config.yaml
n_layer: 8
d_model: 160
n_head: 2
n_kv_head: 2
head_dim: 64
d_mlp: 320
vocab_size: 8192
activation: "gelu"
norm: "layernorm"
norm_place: "pre"
norm_eps: 1e-05
positions: "learned"
qk_norm: false
attn_scale: 0.125
bias: "none"
tie_embeddings: true
parallel_block: false
init: "normal"
init_std_qkv: 0.0395
init_std_o: 0.0
init_std_up: 0.0395
init_std_down: 0.0
optimizer: "laprop"
lr: 0.00156
lr_mult_o: 0.714
beta1: 0.9
beta2: 0.99
lr_head: 0.00555
grad_clip: 1.0
warmup_steps: 426
schedule: "wsd"
decay_fraction: 0.728
decay_shape: "linear"
final_lr_fraction: 0.0
batch_tokens: 16384
seq_len: 512
doc_mask: true
train_tokens: 139300000
steps: 8503
dataset: "wikipedia_en"
Each number is 500 + 40 x the weight over the matrix's rms, rounded and kept within 0 to 999. Layers, rows and columns count from 0. Numbers have three digits each.

# layer 3 attention key, 128x160, rms 0.0656, rows 86-127, columns 120-159
426518508544453488511506488495464492526527507536538445496486324492519462465533512558548447536539511494443558520550476477
525504483343497523471516557482514511534502558508472517409463650506457559476508516496457528503450492567533488471522517511
522515483242498540532453519538496503511521501531524495468461607482477533536553495437444539512531489533542470496465527475
468453519701453480508505495478498479526525497451505483502503373471503451441526491523567479430523520487512477543499504479
528526498786457483521493482471508486502468470506506502479532435506535485529492507537556511479488492488541475541495553495
550458499657513491514478571507510502484516475475470470506526625476503508605497490478516474519481558529530454517494529492
523510484459510451492537519505512481455464500500434495429541719509469481586472490483451525478486511553573429513451461494
479454497156499521448501479522477498478493488570573497601495363541541505420489509463511496500528509484475514456504507547
530489496895497531511507455480506505505489507489470514451485516502463524581536513541522524465494502494518484564496502492
544511485468513543479491508496459490441513539446494510490527678489472527588523472464458480503456484526561403475467490521
473522533378501502492479472512500497495482475526568526561527456477425553475464477566523512522465478417520531509476567477
472510479599474492523539494522531492514496464512572479549483373538517457460497507515525504471457507455487553529550443488
470500495332474505460480519542482525504528505492535475572523380565545452435540555510528462545534495517495554497498465536
507486520825473483503493529478513532507522463461435487492507522485483466544543505556534499495534503481541519526510485468
477504522764494524523493487534466470504498459507456509523527490477505426565528520472550505459514514499503499568503465493
435535552538494424497462460528502505489443499535524532574481316457536473439452495483560508517500502470438530500519541506
505455480224484480489513446506474466476496489582534494537509398529527515457503510487451524487484509487499560482509507527
537506493589544527505515538500504491531538477507455457453464630528482547592512519510490530445444472484537486543490530488
512507460543515450501469447476479427522479510490474467450451579509502554569539498500472522517517533516515478521482504534
492475500789483525523506497444521475551466479500458517508469389508472502474469478531566500479508567505460499515495501461
511441514470569434505456485521497480510510511480445466409519641544496499566478531519468516584469528519527441473503500470
543540501673498488488497508513485507484462497473511498496512441484559517546519492556556446465524438484485518493506521492
481543525741490489494518484507506489520480466494461479497495429530516474463501529509532529523513531486482534516506458491
530480488660534477497527518479474493519521538446404501444492639469483487565508453519465497472510499493495460537518527514
527513533810485512491495523475495514524463438490454514454480419502507476533492490518525497454516541500511499517505480461
534522439328487498509519500520506515492508523455508533585540545508476517476535478484468471556493471548462498502499470517
546469477699497525511464471490491503539494484447389527451458589475439499566532485531500547510468507518533464561509505477
453505494181476480493527505520505509496483502548544490543541432522455489457503493444532508546516483490479519493480541508
456491484650440535476488492492442477490467539532507528528538413466462411462508499514478483518452473559436525487540571559
521463498635544485522475463494505500481537530398407546453512686468499479555526508492480494458501486475577444515480518505
491516461216509508503488483490474490453515503483532512525513581518501548516514466469439535492459450525514490498513476473
564512520718506479496494521503488519525483503479380514435484617497483514587514488546485496486516519476531444477495498453
512488510421551497514500556525492538440490502515438468499517661524503568498466487493415488544489524542506498499485501507
423526542501494528515484475523492546467477502497537512586539339520573443391460520418525490489506453489440542530525458517
451466510648480452514522525512562497487508472490539434497507361499511448478521477548543475456503539462498531484581497538
478488500201481522513479465518487494492481499528584443572550384493532521440486506490516494496510488462509583482546515484
501528465273464468488483495467490504480495515503489527459511551501557518523477498492451494456468459516484526449465525546
466535513167517491504527490492464525482489498517559498547484469513491538436485485442504502504497453477481531467512480547
495523510790496473485470511483495495531523500491476502462492549494494430520504539515529515474520476514508475535494499468
472506518366456502520532475515463518496460507554638515600497338467499495428494526513519525539492426452471538489508476526
505479492736529513472510529503492471498478465504497486507518390471534454513480529524571497475542499512452487532543553487
515464507164494513497512492501500490469527531539477495469510537493497487454519546436437497530519502518451483480501499516
# layer 3 attention query, 128x160, rms 0.0683, rows 87-127, columns 120-159
470506491519544458523442475512526509506475487533460554460494499496481547566498517502530554546502543423557488530481600495
523533489504517467469480492450461498470445511459451574501535528542493515532463536594531405551456524499467464486521574550
493562478478541491474487566517521523488467481562493497520510474538548549467501484489529525549475494482452580503526419534
442462521483565517496516513527446495514548527434478495543449477488557419467469489488512469517516537531412521480524474544
567505500519479491518488504501504481529492516427517525499417488529482515435518518523477462454574500507365522482492506520
628511492596504536515429469528550539535563454440463578511553502413481451558497504533515486569545551442448483510555588477
490440492445512498521550565492504503512476517481433491451490584487449527419549519442402513467464480604543454498442385463
422543552512548469480460497487506476460563535470561503545495440480546429466439465476575485450534554453464500465527493566
621492532555561422539443527457513497525505502531482542435506516413452482523471513500482548485550575459508492537524545474
513482460495505493533534470497468506473526527479448533456443521486512477524517478495469500527541488542500522494526484533
462509520465473499437508548472468479472490573527503459506528483520568553518519505505529503486560449581496545447444521553
445491522474500492469561490482511518552422457540510488430428503508495554472488502478428518476464513517533479522465444433
508566505505542526518503473515480500511453507531560509477509485510531503480483506483508483525500521489431547554520527556
585486565506499450475513490481546549491462480512562459521525475586524485476448499514483482487579500523455532454505470564
470432445444500557481592532518456515499506467485494516479446514532451508411507512436530573435521494506578517471480448424
425510562475526517483505526464511493542501509481454456506465526469539502480520507527538460522456483572585433463433482493
556492500517532493500494471539492477489508517478503560464546466499488475510518485524484429559551528513505477453515523554
507476576518493518528504519526522491463451517525505481526538479500563428514439502474483412478511506537509478539485533488
486516522479498463498472482580452530469511512509525399571503474540574495514567520483499496471541435526525517470501472540
540547507513448542505555511479520521519478470435475553551489496392517503526519495515468438447549430509471491531533591512
467445535502565459547476485492516512503477504527485504474472503511460502467488475406495561468477531480529519510482506512
543494461479459487507497503535523487542502508545526485527485444480502512523538484493521496422470525488477511490496543474
501539489542534572508441516511579528467524454474589481492515493481516500485464525453508532477530506485544521506464461466
397507525485521462541431439531540472534498482554581426517494482504547502471484524507534492516469481480494526538517501552
513458510506495510503469505478485506483456492550468495495536542523499509485494576515504497463500535497514500491446476446
508504529494519478519518527482482520488513494495527500479494479503504508556464551446550531472569510464506534505515535522
503526489482478466492474535494472472537507533472463508487470531475545505446469520530454501541433507501481467421531480508
427473546504585496530541513477515459519493485475507429489471491518607572447478517449501527458568525483588516489459377472
558522474541530531508513539439475567469488477534542472478542493463420539557429479485548535487577493519484526551451429485
463490523512510528482471558508473476536487456522476492429418531511530507539456528496523456524538496540538432554501555555
539540476531464520545426500520519486523512468485532523495549447510442501504454510431527470499492501477414515586521581538
536549484544444544502492442460577440572509500484456462499563497432507445559548506609478389515511516440437462475516594492
470496426471486466456534600487428507567525499563487448478479507542462544473542514515523549568539547491509501444515476530
484520522489542547506516488506478460511492526532505496550516485524534474442514471499470452495454512534448523453437473484
526517488446494473500578542473479543470496567533415530437382565539462539457534510489494495451476497548489456432446440499
482498551500550532524496477556503461557498468524479485484572516468429491500499524522466557571498527505569455561520486445
507446447492491501473500556518472471429491551513479478492485553477489522495518540487502542467475533548558441483481467464
530509499526517531474536481511552514497500414509573543531521467460501496530452443513478528486546549424518523510522483498
412512411431548584457530535471483532504555540492472534411409518548510534381559483423483576483441526509525522478476465460
515475474480459467529532451482539517520490535447542453559436481530530458367541471450466464540430495521529545461455356525
533553485503478475527488572501519542551462451487478488512498514549458548565550524572499500549428499479477501502488548473
# layer 3 attention value, 128x160, rms 0.0978, rows 64-100, columns 120-159
526576515486524444459486579560553558544499497515489513490441491511501512472591566501526482456481482501525470497517512553
487486457498493470474469551467550453539465485449505538502495497498549475528508583468487439484467472506472465507529511500
588484442502492486604512531584563490489510531502451445500456489452545544561537471513559493443488543425445504504486490609
421417523498422528515343579497382434547585590476481499497440525541478438507458602471527476503533518470584406569480547482
470482557497512426589506501467422504485438501526510389494509510550431514497441520512547507425487406483493432529494435583
469525464502491531490454557465432456523580523490486478513484499537447482542467521478518466478447569503496511516516503436
497526469494511481453499623417528526542469533506426597520495512488517500523524563543543461504486564492490437528504450464
455450629499538524484490463485443529451475492478551492510585536523467470414463578494460518472529514493495495531463526500
563571465502486412554490509532584565472507501519509553519427486494527514492548520548544547506500482407478503459561514493
428455493494562500458561601423497443565438526527455511506535530427465457478479587442449491504450492495446481554517471387
481539562494515485494443550377389487435538392487501431467401509550474477553467637460495494459495525481465505488516530496
534421496491539484555513530560601492526504563465504570487450494435580518506560518484480482445471496456469518513432492462
502500508496428463535486428574505468526431436480526426501507481425540480552491462509493520511504507513456511499560558511
512531553501513523453401456504359486536543441508541473536497489480484481570527537495481472500460521513549466515525573501
431379550499492549565510479488464422538473562475479457530536496480566492521435440467480507468457478443472462530449516529
604582552500448501620506418492521533533455373476482433463496477490476498528561445547487494525481424488540492462548449516
535412505507405467634479437621541514572345537492525515500630501428467475492473521534498484530564534426542459581479513550
515526460497483518466493505478506521591505473538482522500489503432467442566519532486474420554423541482533435577511469492
513564506492430520582453462478517486565484385507532460464447479483521481536540496471458503574537460515524556497552555422
416540568512508580419491458426386476522509498518523416537542516601444539506471470466459490464506472613468489502453444464
534470524504513536412572564508584425471446467479522514494554494490512497501456483474478494532464454507458461494527432560
529490439500501457526500537552525456467534527541486475510486494541503564501471493533564534416493452519447473470500502579
463430477502450473479489452530575433508397531560530451473542499499534548498479499493467497455511386551493517498481478564
492481560501479517446520373503468546467395489530523497518525516507498554515449444527468529500554529584466555533494465461
541517379499467527458501569503557468506446495521486554481477478520485534558498527494527505502547530559473490471556503500
494416471496455441604452476447457494518533563511508493487463507511486577514482482554529473473572500481519509442453538566
518501587497521576533447519465485507479510380529477424454381490585525504564520544499483514479453388519533425470512440604
501521381507439531453547527448575457657484508493513556507521465445450540525566480538467424518472486486483519523490526485
517438492507447515477422532556394482605481503456492436491482505529472506547480568488546385491520530497550452579460524596
617464526511472399655494502460490498470471472473511457488502513463432451501480643522503512544499538422448399483568517540
523481437506467517490430577580536506519516461525522550454452491455545494522544612435417491552539582513535549463546576444
533480479500557515605513498436529494459566512487496538521488520478572508485556540458466507466474570426446576470443517428
487468491501533542563495518390551415515475464482503557477512525449570472495546555428347479490498565546417553497531509327
532488401496471496445492521517572449551468438485521467474505490515512555565543588543512439497517475510512526472505545552
453447555500521495491508527454505438505443522417528527550583523388541418491486512444408510488462568496449495534528509347
490485491500514513415485402486612669467442452562500606476535501524517506479523546570474507519533451587559537450528453491
449568481506482431554473512488443505510589536511477403482478504531453466469520508442513480479524479468605505444520524427
# layer 3 attention output (transposed), 128x160, rms 0.0617, rows 64-99, columns 120-159
504486456508529512506525400538540532475514537489479476520441507531500449567503490451447476497495420543449515447485449475
479511479511491494488490371500508499481573506537464483624486482552563433546510397467501456490517458564409539417521459534
396501482522527533475604488536478528516510455509571461449525513499466545482442502451358476518602504493615538556499468457
558557599505505525567477473475555455488464553517453512592538528430525490455547524460470507528467493582354541495480576516
470522464508513448416445445521541502607448452447472482558532512516452522597504521509483474568572488463518483464501545467
572517550488528512569538505525569473458443470556554505508538463460632482457539463540504530527492576508537491514561508530
543514564503526534511504406520529489495605419527480523528539462427591476487537469533480489505523565563575478423545510551
520515539462470473454488567515534520508443431463449531557474510441510485595556540531657496568424482462473487493435580544
404491447496506525476552443501465493536507483504544448484495488501455550557433549431401461478531518495545473484472435455
611491477506490454511415362503508477537510497532475428575521473502589433428538486572575549513525562549498482465580495597
503495487485565412462521568491554426510463447498511514588567503457614486528590449540607470492491516465557476539479573460
461498434503523523467507410510454547546497511507510427506494488510456482443455491452442519484555495579517496546523442526
511504501500433524504586618463491503473538527493502490548509508522475478475500472479569529485454500472546560451423509484
531492494507530432501518557499541495398469565550505491533492478568579491504503390523573466446479470516408557435495522507
499556541496460517504518573491548509460431509505485443539541519562475479479512517514530533526541530507527547460491540530
430490414479518518434530644529525486476551491530494516512559457569471542582468482479540498471537503478578558479475464465
464563510487461530475548534523471526484556522472459486553500537520458516529447516422500489555517433515488607502433502547
547508470530535509505496520511556479426542579555513454539543463566545454486485424503524516430532514530449572453532487520
530482432475487485513483545432493463469555589509487490549531507598502497460507477463552508447491508509457536482486441478
573463530505505429518413504495553482513460461435457551465497477532551488558541442592628489570473552464428501482566517506
441506535500393531463532526501528505515543437450464517534499489461479424556541533492598533591470522433537500425444502519
409498530523477516501524407519466531573495454453493501431517521409476519521503543499402477600544509465512488518500481446
566507477492413495515464481517456538545498510450443506500502520529466475511544525534562522561496506449423513460503458436
574476529484473461498505583496470505554515406390448570426504508465509574495520496586642505504453588428587478537515529498
512482560506474527542523441523468541525574451524450553480504469385520541423534484518447526524458509515557498513474458502
476530519496533492493476523482449544494486563526529528533510503522435545429479489479369491479520448558511506517484502470
432481460502489504404490655510554496487454530475417488547555501518462472547582501509584539524526466472483516486411523391
543515489500516547545512465539515526424572588567521484514500425569551424475484398508498526496511486535435581446539392557
538538522514509505477547498564541505454508541506538503532524503545552495498533408469466477525550419517430593487520549511
376524487483554493379535500507465457538577467588539490650529483480456503568449495418476500490550461518606511439413511523
570514518496505491543532522476450481486589548535456528548507489415551457400541464475528549452426465572494519542487480499
459499446497554487471504470497482507522452455541531438502536488484503534492480506501467467461548519559590472558494462513
536484473496534487460460458467466472497522477549434447609517478496578496428475436518591540432472535625573492549488474628
499502491493483491506501470520459518479598556511499537528504491520519439480555409477461472538491431504435543464489426466
567522516484455530482520481481526463486515451527461449608491490488572462480515498514666547487439568550563502431474526642
589501465477471464466410580520445504493541528439391532504502489483544538496521485545599505452418531490459456527448541465